From a checkpoint of a small transformer trained on Wikipedia.
Size: 8 layers, width 160, 2 heads of 32, MLP 640 GeGLU, 5.76M parameters.
Architecture: RMSNorm before and after each block, no biases in attention or MLP.
Training: a variant of Muon for these matrices, 238M tokens, 7650 steps.
Each number is 128 + 24 x the weight over its row's rms, rounded and kept within 0 to 255. Layers, rows and columns count from 0. The size above them is the row's rms in percent of the matrix's.

# layer 2 MLP down (transposed), 640x160, rms 0.517, rows 341-395, columns 120-159
size [101  97  97 106 105 105  96  98  91 107  97  96 109  99 107 100 110  99  99  97 110 101 103  94  99 102 101 124 102 104  97 100 103  94  95  96 103 102  92 100  96  95 103 104 100  97 103  96 109 101  93  97 110  99 101]
[[128 107 148 134 158 128 141 183 124 161  80 116 134 115 103 127 112 120 119 141 144 158 146 112 147 110 121 147 140 138 162 151 116 130 143 117 131 137 139  58]
 [129 133 121  78  98 100 114  97 168 108 156 158 125  82 114 160 132 106 146 123 128  88 119 148 105 132 134 133 125  93 166 112  94 128 183 142 162 102 132 139]
 [165 167 137  98 145 105 109 106 142 147 100 129 111 134 129 126 147 129 125 132 156  87 113 127 126 157 129 128 123 135 143 108 114 115 125 152 145 152 133 113]
 [162 137 135 127 112 164 175 135 123 154 127 143 104 125 122  96 138 120 112 105 171 124  81 134 113 112 134 178 109 124 107 131 146 175 163 139 134 156 133 162]
 [156 119 147 139 111 117 104 110 112 102 150  95 140 145 102 122 132 129 132 115 140 185 105 158 157 142  91 104 107 146 158  60  79  79 161 114 135 126 129 120]
 [ 81 136 129 119 140  98 153 102 129 111 108 124 144  90 157 111 128 152 115 145 127 115 119 140 127 152 129 134 148 144 110 107 118  93 137 156 117  98 128 148]
 [ 86 157 139 113 135 143 166 144 133 158  87 130 137 125 169 135  89 157 113 143 118 116 143 130 144 155 147 128 138 125 120 108 118 104 130 116  81 139  88 101]
 [109 147 149  90 114 159 153 130 102 184 194 103 163  99 116 119 167  94 113 141 121 124 126  91 126 182 172 120 162 160 153 101 135 188 164 122 130 130 169 114]
 [105 107 159 111 127 111 156 132 140 109 106 189 128 158 120 132 142 132 172 114 166 120 140  95 111 177 157 104 165 133 139  75 135 145 121 134  91 173  82  99]
 [127 176 140 140 119 159 143  89 131 153 121  97 101 140 116 125 145 135  88 127  97  91 130 130 116  76 160 125 157 144 136 128  97 123 147 121 128 125 126 126]
 [145  78 147  99 148 121  85 142 144 107 128 121 104 136 126 144 136  97 131 137 127  95 124  73 106 126 113 123 110 103 130 145 132 141 113  89 127 154  77 128]
 [152 175 100 108  83 146 158 138 131 144  89  82 129 150 142 125 106 145 191 124 125 120 131 141 114 142 142 145 121  88 125 128 142 131 156  94 113 123 176 108]
 [148 127 173 119 146 156 159 136 179 118 146 121 101 152 147 158 129 102 140  93 123 158 105 146 119 139 149 131 130 112 133 174 134 155 127 109 141 128  68 126]
 [ 90 120  88 119 121 120 122 129 151 143 181 162 159 109 156 142  85 119  83 118 155 112  96 140 142  74  99 137 127 161 146 167 150 143 137 123 156 112 131 123]
 [125 130  87 144 137 139 157 118 120 114 186 121 117 138 138 128 121 116 147 132 133 163 154 145 144 149 162 126 113 125 155  84  83 140 172 117 117 158 130 116]
 [172 133 145 113 136 123 141  98 129  89 132  90 126 133 116 117 144 122 112  98 127 160 135 165  89 106 148 122 137 110 151 123 119 136  73 157 119 108 155 126]
 [ 97 133 131 110 107 108 147 117 139  63 113 133 187  76 121 131 107 104 146 119 161 121 135 139 179 117 126 123 109 139 110 129 129 131 127 151 131  84 153 123]
 [106  94 147  88 141 107 123 163 123 162 176 150 154 124 167 167 111 130 137 167 134 125 130  75 100 107 107  94  65 149  89 105 143 127 127 127 123 147 141 108]
 [133 101 136 137 129 164 117 123 100 128 144 166 130 116  73 150 127 154 134 141 162 166 137 137 135 130  76 138 108 177 123 142 151  92  78 131 125 103 126 161]
 [122 153 120 113 121 127 165 148 141 148 161 111  94 105 122 136 104 128 121  88 109  86 136 158 126 121 134 113 111 144 138  95 145 112 135 162 138 132 132 114]
 [131 119 145 120 139 175 153  99 137 159 131  80 177 121 142 154 132 136  93 110 100 127 139 119 166 101 131  99 126  99 119 117 169 128 157 126  96 127 126 105]
 [142 169 145 189 111 161 140 108 131 138 113 113 130 135  92 158 143 139 153 139 114 127 126  77 113 102 113 121 157 123 180 144 101 144 133 135 109 150 164 160]
 [157 133 160 141 179 167 135  93 137 112 140  90 141 123 127 137 127 142 106  96 108 152 113 137 166 147 159  99 132 168 127 143 123 106 123  97 151 113 150 105]
 [ 97  95 150 114 126  84 149 168 125 145 148 131 157 110 121 105 150 107  62 101  93 166 146 131 124 119 126 148 116 143 116 162 112  80 135 111 133 139 168  98]
 [121 102 125 132 127 157 128 109 130 135 149  64 111 120 115 124 121 167 123 116 126 128  91 117 110 152 120 102  93 142 121 114 119  99 126 169  90 114 125 134]
 [110 156 122 172 126 124 159 135  98 109 149 144 167 172 153  85 116 106 169 102 116 139 110 128 135 120 140 141 121 126 132 115 134 168 150 151 117 138 113 147]
 [137 143 153 138 115 136 156 110 111 131 112 151  84 104 144  79 139  68 152 117 122 150 128 143 139  85  87 103 126 155 130 136 145 132  92 109 100 132 103 114]
 [144 133 105 106 115  99 127 129 133 134 149 105 118 118 142 105 142 112 133 119 114 147 114 127 118  95 139 157 150 154 105  93 118 125 124 116 133 138 169 142]
 [145 156 145 163 107 116  89 106 146  82 114 165  96 140 129 132 143 130 139 126 145 128 129 136 127 143 125 122 138 103  93 126 145  78 118 134 112 114 111 161]
 [ 97  80 173 115 125 128 123 123 106 176 139 144 146 135 142 118 159 163 171  82 125 114 113  99 130 155 129 187 103  91 127 134 131 114 145 144  96 151 103 198]
 [151 168 137 136  89  98  90 164 138 139 113 196  99 136 133 169 120  84 138 126 105 117 167 161 151 118 118 104 135  62 109 143 131 118 128 126 143 103 167 120]
 [191 126 150 154 117 125 136 165 110  92 144 144  99 174 130 107 116 116  87 142 174 119 134 117 144 101 117 101 125 154 128 140 124 144 129 146  63 130 143 136]
 [127 124 189 148 125 134 126 139 153 110 107 188 110 179 140 120 158 130 146 116 133 102 126 133 101 131 142 112  63 124 121 152 144 106  89 118 150 120 101 117]
 [122 118 157 134 135 122  90 134 142 116 115 142 121 145 103 150 117 174 146 144 116 117 152 118 109 174 154 101 108 122 166 122 173  97 140 178 150 164 128 123]
 [108  99 127 140 163 145 138 123 140 122 138 136  78 129 116 102 118  85 148 103 133 108 151 133 144 107 169 134 122 124 104 132 132 138 144  74  99 152 116 133]
 [102 107 115 146 119 119 123  85 106 150 117 158 174 144 124 128 112 111 149 130 117 143 109 165 131 138 109 109 117  88 148 119 135  83 149 128 118 142 110 161]
 [112 121 107  80  93 168 113 156 139 140 112 128  93 146 112 113 178  84 149 146 153 147 111 105 122 139 128 140 100 123 102  65 168 149 136 147  86 125 138 150]
 [163 129 105 100 165 175 120 127 137 129 134 169  80 147 126 160  99 126 130 165 134 128 145 148  94 157 106 114 131  70  98 161 154 126 176 113 124 120 138  98]
 [165 138 153 164 136  90 135 149 106 125 138 147 121 140 106 137 132 147 155 163  83 117 108 110 124 125 164 181  96 156 115 108 179 131 127 128 151  85 117 120]
 [162 151 143 143 137 138 105 141 155  91 119 145 165 109 173 118 129 164 131 162 110 159  99 122 116 114 129 142 158  81 137 128 105 139 118 122 138 107 103 117]
 [171 131 139 106 125 114 140 155 174 154 144  77 146 161 138 155 123 122 144 128 102 138 132 136 138 132 103 123 115 162 163 102  90 131 141 121 118 104  88 116]
 [146 127 185 128 149 145 124 108 114 136 142 130 139 136 164 144 135 147 170 158 114 123 105 144 172 103 102 101  99 121 185  88 112 136  95  87 147 100 114 127]
 [165 102 109 141 157 108 140 108 168 112  92 107 135 112 131  96 126 145 135 131 141  96 100 110 149 147 189 133 114 165 127 113  83 133 116 110 154 138 139 109]
 [138  94 186 117 150  97 149 130  56 118 150 146 130 149 121 119 112  97 154 118  71 128 152 117 111 114 108 147 144 155 126 148 114 134 137 143 111 161 113  97]
 [131 152 127 108 167 142 128 131 172  68 135 141 122 167 165 114 164 151 115 117 131  73 133 118 135 139 128  85 109 131 112 120 106 142  95 161 138 150 135 152]
 [122  86 141  69 105 102 125 130 104 143 159 174 105 107 127  63 151 153 105 114  95 135 104 152 118 139  92 185 121 109 173  96 136 146 161 108 109  94 138 143]
 [126 174 158 122 107 155 114  87  98 128 157 114 135 132 113 138 119 117 117 107 123 108 121 139 146 127  85 149  93 101 169 131 179 132 145 124 126 130 130 133]
 [183 137 111 114 147 144 109 108 163 141 126 109 134 139 109 116 149 105 134 143 160 159 126 103 143 144 124 106 133 109 109 168 142 133 142 128 127  95 134 127]
 [ 84 123 116 139 161 138 117 117 120 111 153  66 105 108 137 124 143 127 108 155 141 119 120 144 155 123 127  80 154 114 114 120 165  93 161 177  90 128  82 148]
 [114 131 130  93 137 116 110 153 121 112 108 133 155 119 165 135 105 137 114 190 149 157  76 159 155 159 145 141 108 139  87 146 135 130 141 143 129 155 135 148]
 [118  94 111 110 139 121 120 112 184 154 109 120 116  96 130  95 182 118 121 149 128 157 130 127 129 127 175  94 142 167  96 123 149 139 116 119 166 101 121  93]
 [ 83 121 116 130  68 143 175 132 119 126 147 124 142 113 132 173 141 129 120 133 135 128  80 130 141 108  92 136 109 125 144  76 145 160 138 135 158 159 158 143]
 [109 152 127 146  94 179 120 127 131 177 178 150 109 122 143 136 138 123 139 137 139 176 146 161 146 148 151 198  96 169  99 127 123 127 126 129 119 133 156 107]
 [104 131 148 107 121 132 138 104 126 103  96 172 139 100 142 125  92 188 125 142 178 102 126 135 118 146 108 136 132 120 140 103 161 122 128  92 110 112 119 176]
 [151 108 153 123 120 138 146  92 122 153 151 143 138 108  78  97 121 132 120 129 124 166 137 136  87 163 157 145  97 153 128 133 177 127 111 150 170  96 132 107]]
# layer 2 MLP gate, 640x160, rms 0.268, rows 342-395, columns 120-159
size [ 98  96 101 109 105  86 102  95 103  99 108 101 108 105 101 109 104  99  99 107  98  98  99  93  89 100 120 106 104 101  98  97 105  87 100 107 103  94 101  95  98 103 102  93 101 103 104 113 103 103  88  90 103  98]
[[119 167 116 114 146  87 145 111 151 131 164 134 102  88 111 161 151  98 141 151 146 127 103 118 109 128 125 132 130 101 166 113  97 152 150 129 131  93 161 113]
 [ 87 112 105 125 164 151  88 130 120 112  83 160 107 101 138 132 103 125 176 138 125 142 159  97 111 156  95 166  99  94 143 131 138  99 198 135 107 137 135 138]
 [149 143 135 130 125 162  95 106 108 154 127 167 165 125 112 160 119 142 128 154 129 129 107 137  89 106 139 166 119 112 147 145 148 124 156 202 138 119  95 133]
 [154 128 141 127  65 133 166 105 158 165 152  97 104 133  91  96 103 124 118 108  82 126 150 150 158 125 124 111 160 143 113 144 117 111 142 124 105 159 185 115]
 [143 144 116 114  97 196 112 156 151 138 140 105 146 127 101 153 108 166 162 138  95 123 154 129 186 116 125  93 161 115 159 142 170 151 121 130 134  77 109 122]
 [138  97 108  65 148 117 128 141 114 136 108 122 142 113 118 119 115 154 120 131 137 130 138 159 154 129 146 144 194 145 101 124  95  91 157 108 113 105  86 106]
 [135  70 153 146 188 122 100 132 179 120 100 154 166 142 142 119  87 102 124 172 121 103 121 143 132 160 100 146  99 108 105 146  90 118 143 118 141 103 111 115]
 [116  86 100 104 123 121 110 120 140 138 121 116 104 129 123 149 144  91 114 124 171  86  84 110 132 163 153 135 129 156 112 102 102  91 162 170 108 127 143  99]
 [138 136 125 150 136 129 113 147 104 136 140 166  98 138  79 114 130  94 143 105 128  69 122 123 119  92 160 129 118 111 112 118 129 141 153 127 166 165 127 125]
 [104 146 105 149 137 170 149 145 116 173 180 121 130 122 102 116 105 116 112 130 118 130 178 191 159 162 153 160 170 135  76 118  95 141 135 141 152 149 156 159]
 [173  87 109 147 186  61 108 143 154 125 128 110 165  87 110 137 153 151  99 112  91 131 119 117 138 116 122 130 182 137 108 105 146 137 118 169 128  97  94 124]
 [123 137 126 158 174  76  97 171 122 144 119 128 125 122 137 161 131 101 126 124 120 113 170  77 148 136 136 116 137 161 118 167 158 134 107 115  95 132 125 102]
 [ 99 164 159 119 112 109 137 140 106 162 124 145 113 144 137 128 126 101 149  90 109 140 134 150 123 101 146  86 137 161 146 192 113 143 132 151 126  68 157 156]
 [131 140 141 153 138  92 169 132 165 130 147 164 134 127 120 144 113 153 156 125 109 120 148  94 108 141 111 133 134 151 126 149 135 101 101 147  87 164  80 117]
 [ 89 127  95 110  70 172 122 130 114 144 134 112 151 158 115 132 169 158 152 162 168 103 141 148 121 132 120 105 124 155 144 106 132  94 167 129 137 123 123  99]
 [105 152 112 120 169  94 159 136 115 110 156 162  99 105 125 126  98 121 150 140  95 166 182 104 113  84 127 131 119 107 102 121 119 157 126 147 140  87 101 162]
 [111 133 101 144 159 153  94 105 106 137 123 114  57 112 106 121  99 123 104 114 117 143 162 118 153 115 140 131 154 128  97 131 166 132  99 114 119 123 151 125]
 [134 142 125 138 131  84 158 164 148 180 123 130 129 140 162 116 164 175 143 139 150 129 133 133 120 144 122 129 163 111 135 123 129 110 141 130  78 129 134 124]
 [105 141 122 132 117 145 150 134  94 138 130 158 105 136 110 141 158 118 116 130 112 107  89 175 154 111 128 112 145 110 150 139 128 130  99 137 119 152 155  99]
 [112 113 112 140 119 119  88 143 118 119 127 132 137 123 108 137 115 110  86 151 162 120 103 151 130  90 123 138  99 141 162 103 170 117 150 104  95 137 174 156]
 [159 140 127 140 125 167 130 135 132 167 141 145 168 166 119 140 150 137 125 134 112 108 127 136 148 164 156 136 133 151 176 133 110 127 127 162 142 133 143 162]
 [146 129 109 169 104 138 154 135 102 125 143 113 112  92  97 112 156 111 134 137 141 140 116  95 168 138 143 135 108 106 108 103 122 137 170 115 148 148 144 163]
 [131 138 158 141 112 152 135 136 129 118  97 119 121  99 133 142 175 138 123 126 158 127 123 164 128 119 137 107 117 110 173 153 112 145 134 137  74 151  93 137]
 [117 171 122 114 143 119 100 162  81 129 139 148 128 134 133 140 128  95  92 139 102 108 141 138 129 139 134 193 114 137 108 123 159 104 148 119 125 141 156 135]
 [159  56 131 103 151 163  88 137 130  98  91 113 119  76 161 187 129 129 100 162 162 115 155 132 149 147 141  92 146 105  92 141  89 103 103 154 147  61 142 131]
 [181 123 107 103 116 140 143  92 114 149 129 145 107 108 152 121 120  96 214 139 139 127  91 133 108 131 129 118 102 102 117 127 133 129 101 140 116 124 140 155]
 [151 148 180 139 124 131  69 129 167 169 130 135 120 159 122 125 111 109 155 163 133 158 144  97 133 115 140 122 179 175 142 146 127 115  93 131 145  93  72 134]
 [ 83 133  66 113  97 101 109 128 114 125 144 124  97 105 137 119 140 138 156 137 136 128 155 135 145 145 136 149 146  81 138 110 119 153 136 119 143 128 129 165]
 [143 144 136 124 108 131 109 132 133 138 140 117 103  96 137 144 114 114 148 115 113 121 130  94 106 167 146 104 112 148  98 137 152 112 165 111 125  92 142 147]
 [122 128 151 136 129 115 128 148  90 109 111 142 136  69 107 115 137 116 134 110 116 122 155 101  92  97 137 167 127 128 175 149 147 106 138 167 125 129 134 121]
 [ 89 114 121 117 120 106 159 118 124 139 125 157 144 103 145 140 187 130 166 164 114 121 136 169 132 184 132 166 102 164 111 117 163 118 124 141 160 101 100  92]
 [133 144 130 120 119 138 119 165 159 164 128  91  93 112 104 123  98  98 139 109 162 103 148 134 100 117 111 121 126 169 141 121 103 141 136 116 140 110 130 150]
 [135 101 131 119 158 150 102 141 191  82 115 142 136 147 122 164 161 157 153 121 174 105 172 110 136 126 151 103 104 137 160 158 116 109 150 170 109 170 100 144]
 [118 130 126 139 154 118 133 105 163 126 114 168 119 117 125 114 114 126 131 140 124 117 150  94 113 139 131 114 120 127 124 130  99 111 152 109  62 129 122 152]
 [169 114 123 155 114 193 133 119  69 121 159 145 121 103 128 123 133 117 141 114  76 127 146 138 122 115  92 141 133  98 139 140 143 171  67 123 116 122 144 140]
 [127 156  85 111 137 106 123 113 138 130 149 119 159 110 106 123 136 107 121 164 125 110 115 133 131 164 175 148 114 164 134 123 138 103 173 131 109 184 113 126]
 [162 100 121 146  94 139 143 118 115 137 145 149 144 119 120 160 181 155 127 147 126 125 121 120 178 127  87 161 141 168 141  95 114 140 160 137 155 143 111 118]
 [125 123 122 164  84 133 140 141 128 132 107  87 108 122 123 138 117 152 152 111  78 130 127 143 100 113 105 108  90 160 154 132 151 127 113 118  71 111 132 127]
 [156 110 136 120 131 133 131 136 123 118 155 105 137 146 132 126 102 141  79 174 129 141 177 102 142 133 127 101 118 164 160 119 100 142  34 147 125 127 118 122]
 [ 92 123 113 128 151 139 125 154 154 105 139 167 165 108 151 105 160 139  96 132 133 149 110 155 110 129 173 109 118 146 107 186 144 133 120 176 114 117 103 147]
 [166  89  68 168 143 138 141 144 149 100  64 165 118 152  75 141 121  96  83 115 138 129 149 129 108 139 131 107 145 113 118 170 161 144 126 166  98 152 126 128]
 [ 97 141 130 105 129 141 144 143 111 140 114 117 135 122 138 130 136 212 157  96 146  72 123 141 162 112 124 118 126 150 118 139 170 126 167 123 149 129 119 133]
 [138 115 122 126 153 116 127 129 148  68  81 128 153 122 130 127 116 130 108 132 135 129 132 152  95 150 163 134  95 107 129 118  86 107 157 113 136 169 122 120]
 [110 126 116 100 110 116 137  70 133  69 151 128  68 162 140 127 169 143 101 119 129 135 158 115 117 140 132 147 143 140 120 123  79  81 124 138 126 171 145 106]
 [180 137 151 105 132 136 104 105 150 142 112 170 100  89 125 136  89 181 179 117  99 127 105 126 147 103 115 108 119 126 124 107 125 131  80 120 118  90 174 162]
 [113 130 140 136 109 159 167 133 130 127 135 102 143 128 150 113 107 120 110  84 129 125 136 144 107 133 132 138 182 123 142 123 132 145 142  79 143 157 143  87]
 [ 80 107 165 157 125 120  96 159 148 119 108 135 123 145 140 137 109 132  88 136 102  79  95 146 112 125 164 145 112 138 144 111 117 148 135 133 122 152 141 119]
 [122 137 136 156 132 155  98 116 116 155 156 131 110 154 108  94  98 115 116  84 115 105 124 105 146 123 166 140 128 144 126 139 113 148 153 146 155  86 163 140]
 [166 170 129 145 120 124 137  98 146 114 147 144 109 121  89 120 142 146 152  94 141 111 145 114 140 132 118 100 153 139 136 124 128 111 127 127 107 105 146 121]
 [101 130 119 128 144 102  90 109 147 106 133 130 131 109  91 111 110 119  87  92 103 108 137 112 144 123 122 183 111  88 147 129 129 123 143 133 124 149  99 112]
 [112  82 137 108  97  91 121 137 132  86 155 164 120 128 148 128 163 129 167 145 129 104 159 153 100 121 135 103  80 118 121 159 155 143 168 196 124 120 104 119]
 [177 139 122 118 140 168 123 127 141 144 127 128 117 116 117 165 136 124 125 133 112 122 115 117 132 157 136 149 121 143 121 138 119  79 161 143 159 140 127 143]
 [ 68 135 169 132 112 120 181 123 104 133 134 135  88 102  99 104 113 137 109 136 100  90 104 101 160 126 129 137 163 129 131  82  88  93 130 131  92 141 131 141]
 [116 121 139 134 137 103 145 163 128 136 142  77  81 136 152  85 116 102 140 150  93 157 129 124 120 120 153 100 170 158 153 129 113  94 135  77 110  84 129 146]]
# layer 2 MLP up, 640x160, rms 0.285, rows 342-395, columns 120-159
size [ 89 103 108 103 109  95  97  91 104  94  90 111 107 101 104 123  99  99 100 113 102 107 102  95  99 103 130 108 106  92  94  99  97  94  95 102  97  94  96 100  90  96 104  98  97  95  95 111  96  96 102  94 102  97]
[[113 143  86 125 104 173 146 162 101 116 160 131 113 170  96 131  72 183 132 140 121 116 132 121 133 137 152 128 139 149 122 123 166 135 106 118 113 117 115 126]
 [129  96  98 133 109 114 154 130  96 105 121 127 133 122 104 109 133 115 149 126 115 172 145 135 131 114  80  97 125 147 141 134 153 150 130 109 119 119 159 103]
 [127 115 111 171 117 102 148 146 127 104 124 139 133 125 104 166 175 175 164 159 129 108 155 109  99 133 140 106 149 122 129 160 138  86 117 161 100 121 158 105]
 [149 158 139 143 157 177 154 134 132 138  90 164 104 108 158 161 120 165  68 142 120 106 161 111 108 152 147 139 183 125 100 131 124 132 106 129 139 136 136 124]
 [141  97 139 110 110 156 163 165 125  92 152 145  84 141 146 150 133 147 148  93  92 145 166 125 171 129 175 155 129 157 143 110 107 181 134 148 143 139 103 137]
 [135 106 109 155 136 100 111 152 114  91 135 107 125 133  64 114 128  90 124 113 147 127 126 128 103  91 123 138 126 173 152 174 125 159 143 156 154 124 154 147]
 [116 106 134 134 130  89 133 115 153 125 127 126 127 166 157 127  88 137 136 116 110 183  98 139 142 103  92 138 117  80 129 133 106  83 110 129 133 102  90 157]
 [143 159 102 120  90 123  95 136 153 132 135  77 134 102 127  91 149 114 114 107 120  95 137  87 186 114 116 113  65 124 100 179 132 149 132 130 145 141 126 123]
 [126 129 157  92 142 123 183 162 145  87  94 121 157 110 163 134 152 131 117  90 155 128 143  68 114 132 104  93  97 108 138 161 185 132 125 125 121 121 163 158]
 [127 148 111 146 159 124 115 125 137 155 140 123 159 113 119 104 113 140 116 134 146 140 143 195 159 151 110 136 136 129 103 131  77 115 128 177  94 112 138 147]
 [102  72 112 150 143 123 100 133 131  78 121 148 125 124  81 137 155 115  78 127 147 150 124 113 144 121 143  99 118 178 163 136 122 144 138 138 175 114  81  96]
 [206 146 146  98 127 153 110 151 117 156 162 145 143 131 129 114 124 115 170 120 119 119 125 110  97 118 138  83 161 155 154 149 122 108 107  98 103  84 114 133]
 [156 120 146 142 104 154 110 128 136 113 116 156 143 100 130 121 155 132 158 160 170 110 128 130  87 141 133 127 136  82 110 142 131 144 150 123 121 130 167 132]
 [ 92 163 117  97 140 138 118 135 148 139 142 115 159 119 117 133 165 136 163 124 121 124  86 137  71 142  74 151 115 119  98 162 136 153 146 129 137 139 158 149]
 [ 95 124 125 158 129 158 142 139 135 125 116 145 157  84 107 123 117 147 125 133 124 119 153 117  96 115 125 129 151 147 122 126 154 119 174 120 165 164 107 164]
 [154 118 145 155 159 121 102 115 108 115 140 129  98 144 109 117 122 104 106 138  90 157 170 145 136 133 148  98 121 110 137 133 121 158 148 120 141 140 102 104]
 [117 132 139 153 144 171 150 108 118 116  78 147 121 107 112 140 108 147 150 114 132 129 119 162 111 170 158 149 195 115 134 186  98 161 159 116 144 106 136 114]
 [110 147 122  91 127 130 105 157 121 126 128  74 102 109 175 142  92  97 131 125 129  91 109  92 122 137 164 117 114  97 140 114  77 171 155 104 111 140 134 118]
 [125 107 102 148 166 169 110  64 126  91 140 109 181 139  97 114 144 142 129 124 107 121 124 121  95 112 133 139 131  94  92 139 156 122 133 151 143  88 152 163]
 [112 110 123 150 108 141 151 101 157 109 140 143 116 152 160  84 116 115 181 123 141 130 107 121 100 145 112 157 139 113 104 105 125 158 106  68 155 170 148  92]
 [123 113  75 118 146  98 174 123  86 137 133 131 119  95 185 113 133 170 113 108 138 167 122 144 124 128 131 128  92 108 121 120 150 145 123 131 112  79 105 122]
 [126 125 109 119 129 137 114 112 141 125  50 133 152 123 146 128 134  95  82 115 117  70 138 108 163 151 123 158 164  99 137  92 109 108 100 140 166 128 151  95]
 [157 122 110 148 120 141  82 108 109 140 132 118 121 110 157 146 137 148 157 173 108 136 145 123 119 123  95 141 150 134 184 120 137 150 152 128 103 128 117 151]
 [132 168 168 114 119 106 112 146 136 159 129 144 119 141 128 159 187 119 159  93 137 102 106 124 146 138 164  78 126 133 162 111 189 119  97  67 134 141 153 134]
 [145 138  98  89 115 121 119 119 169 152 146  83 102  69 108 167 133 114 109 138 125 134 139 146 146 122 134 123 137 157 139 104 148  83 104  96 122 100 127 105]
 [129 104 125 121 146 106 144 170 147 154  82 149 124 147 121 142 117 187 129 120 144 126 143 144 127 140 152 132 120 146 146  63 131 121  99  87 126 139 148 138]
 [109 132  80  95 131 142 131 108 104  80 125 127 132 139 141 153 165 141 121  93 108 122 127 132 131 134  72 151 119  87 125 113 109 113 202 146 152 114 155 133]
 [138 144  91  85 137 128 125 117 121 108 107  61 138  75 145 122 121 129 113 121 135 136 105 131 114 159 155 150  96 119  92 150 102 133 100 144  94 107 107 146]
 [156 141 119 148 131 118 122 115 152  84  88  60 137 130 123 121 132 134  88 141 111 163 112 118 121 155 156 167 125 124 129  98  93 120 105  80 125 125 115 139]
 [112 113 155 126 202  78 149  72 142 120 163  95 123 142 129 126 125 104 127 102 162 155 103 132 129 160 129 126 111 155 127 134 129 116 113  82  93 133  97 136]
 [ 72 121  94 131 117 151 106  72 145 118 110 123 171 116 106 143 109 138 125 134 119 138 145 108 128 155 128 126 134 107 142 106 121 149 130 134 181 147 117  98]
 [169 147 104 122 150  87 156 115 123 132 126  94 143 119 111 134  72 125 139 153 164 147 131 135 151 147 131 153 156  91 130 112 160 135 139 167 102 110 151 117]
 [ 93 132  71 129 113 122 132 109 116 147 133 142 118 106 129 129  91 114 118 140 132 141  87 132 116 105 140 121 159 140 155 116 144 161 131  82 122  98  98 114]
 [144 172 132 116 106  93 108 133 120 162 113 145 204 138 132 156 104 158 108 159 134 175 106 153 126 141 118 142 152 125 150 112 117 130 118 182 139 126 138 158]
 [167 125 108 166 121 167 128 157 142 126 150  93 102 111 121  76  85 110 148 128 170  91 130  81 166 113 104 152 114 176 114 119 110 134  86 112 114 127 163 137]
 [127 178 144 148 147  93 173 151 119 105 150 118 156 104  89 107  71 112  97 113 147 136 146 137 119 123  61 123  91 151 166 185 142 134 109 122 149 142 123 177]
 [110 113 117 106 145 140 146  88 132 112 132 118 120 138 158 116 169 161 144 116 122 147  92 112 143 155 165 137 161 192 145 107  86 111 116 126 116 135 134 161]
 [123 139 155  69  93 135 164 156 176 119 143 123 137 128 148 119 115 138 158 115 162 163 137 135 110 129 131 106 127 112 142 135 139 138 127 131 103 141 109 113]
 [ 82  91 108 152 122 154 110 131 129 118  92 170 107 118  68 149 144 118 138 130 106 130 178  79 130 118  97  82 128 119 142 129 126 149 156 138 105 135 142 137]
 [113 127 133 152 109 133 108 104  60  93 132 158 117  89 102 134 143 167 142 107 139 102 129 118  92 108 156 130 106 105  98 137 168 144 127 156 157 181 166 155]
 [136  83  92 113 148 130 135 139 131 118 100 139  73 163  95  93  98 101  86 120 140 140 151 118 124 105 101 130 154 101 102 147 143 166 142 106  88 126 119 149]
 [ 93 124 160 143 122 128 127 130  98 195 167 125 125 165 106 144 138 108 129 125 110 188 148 168 100 127 108 142 137 132  97 140 147 130 146 114  94 139  96 159]
 [109 113 125 115 122 157 118 147 146 160  96 149 122 128 141 130 106 145 121 125 161 159  82 146 142 162  81  85 163 140  97 102 111 126 160 114 146 116  95 166]
 [106 105 114 149 102 137 106 103 125 168 149 148 117 133 130 146 121 144  82 144 134 167 115 100  89 142 131 165 112 108 130 130 109  92 201  88 158 162 150 143]
 [111 123 137 142 146 156 138 156 138 139 129  99 149 148 108 169  89 139 132 104 145 146 151 134  74 132 113 145 123 120 170 116  98 129 114  86 107 171 110  93]
 [126  94 169 172 149 120 174 134 151 133 133 101 101 121 116 131 161 135 102 101 122 148 126 135  99 137 138 157 158 117 105 121  77 149 117 148 143 127 158 143]
 [ 96 115 143 137 150 160 119 134 142 109 174 115 145 122 137 115 103 121 111 138 103  92 121 162  96 111 128 144 114 133 125 114  88 129 120 137 113 143 100 124]
 [115 124 128 134 121 161 118 134  62 166 131 145 108 138 144 110  48 144 142 120 126 112 102 136 111 135 157 130 157 144 112 105 121 171 146  94 174 105 130  86]
 [162 157 104 161  73 135 129 137 149 146 152 108 118 130 114 109 158 140 142  97 122 152 156 108 134 117  84 120 162 124 148 114 123 145 160 149 130 123 156  97]
 [121 126 152 143 125 116 115 113 109  99 181 142 121  93 135 122 110 117 144 122 135  99 126 162 136 145  93 123 136 117 122 106 144 133 136 105 136 108 100 132]
 [173 148 162 131 149 110 113 105 137 112 103 145 139 131 135 110 133 145 105 130 114 165 191 121 128 154 158 139 157 118 116 141 137 123 121 134 125 121 113 121]
 [120 113 141 106 167  91 174 156 146 123  88  92 139 133 131 124 123 131 137 128 118 113 131 136 138  97 121  65 172  64 133 124 128 141 130 136 126 128 121 169]
 [128 102 147 147 183 141 159  90 112 140 148 111 135 168 122 151 102 112  92 127  97 102 141 137  87  92 139  87 130 161 158 140 118 116 123 143 103 124  92  98]
 [105 128 126 102 169 113 123 173 153 115 152 105 128 114 126 138 130 105 153 162 156 118 109 115 157 151  95 112 112 130  80 108 143 110  90 145  87 138 186 144]]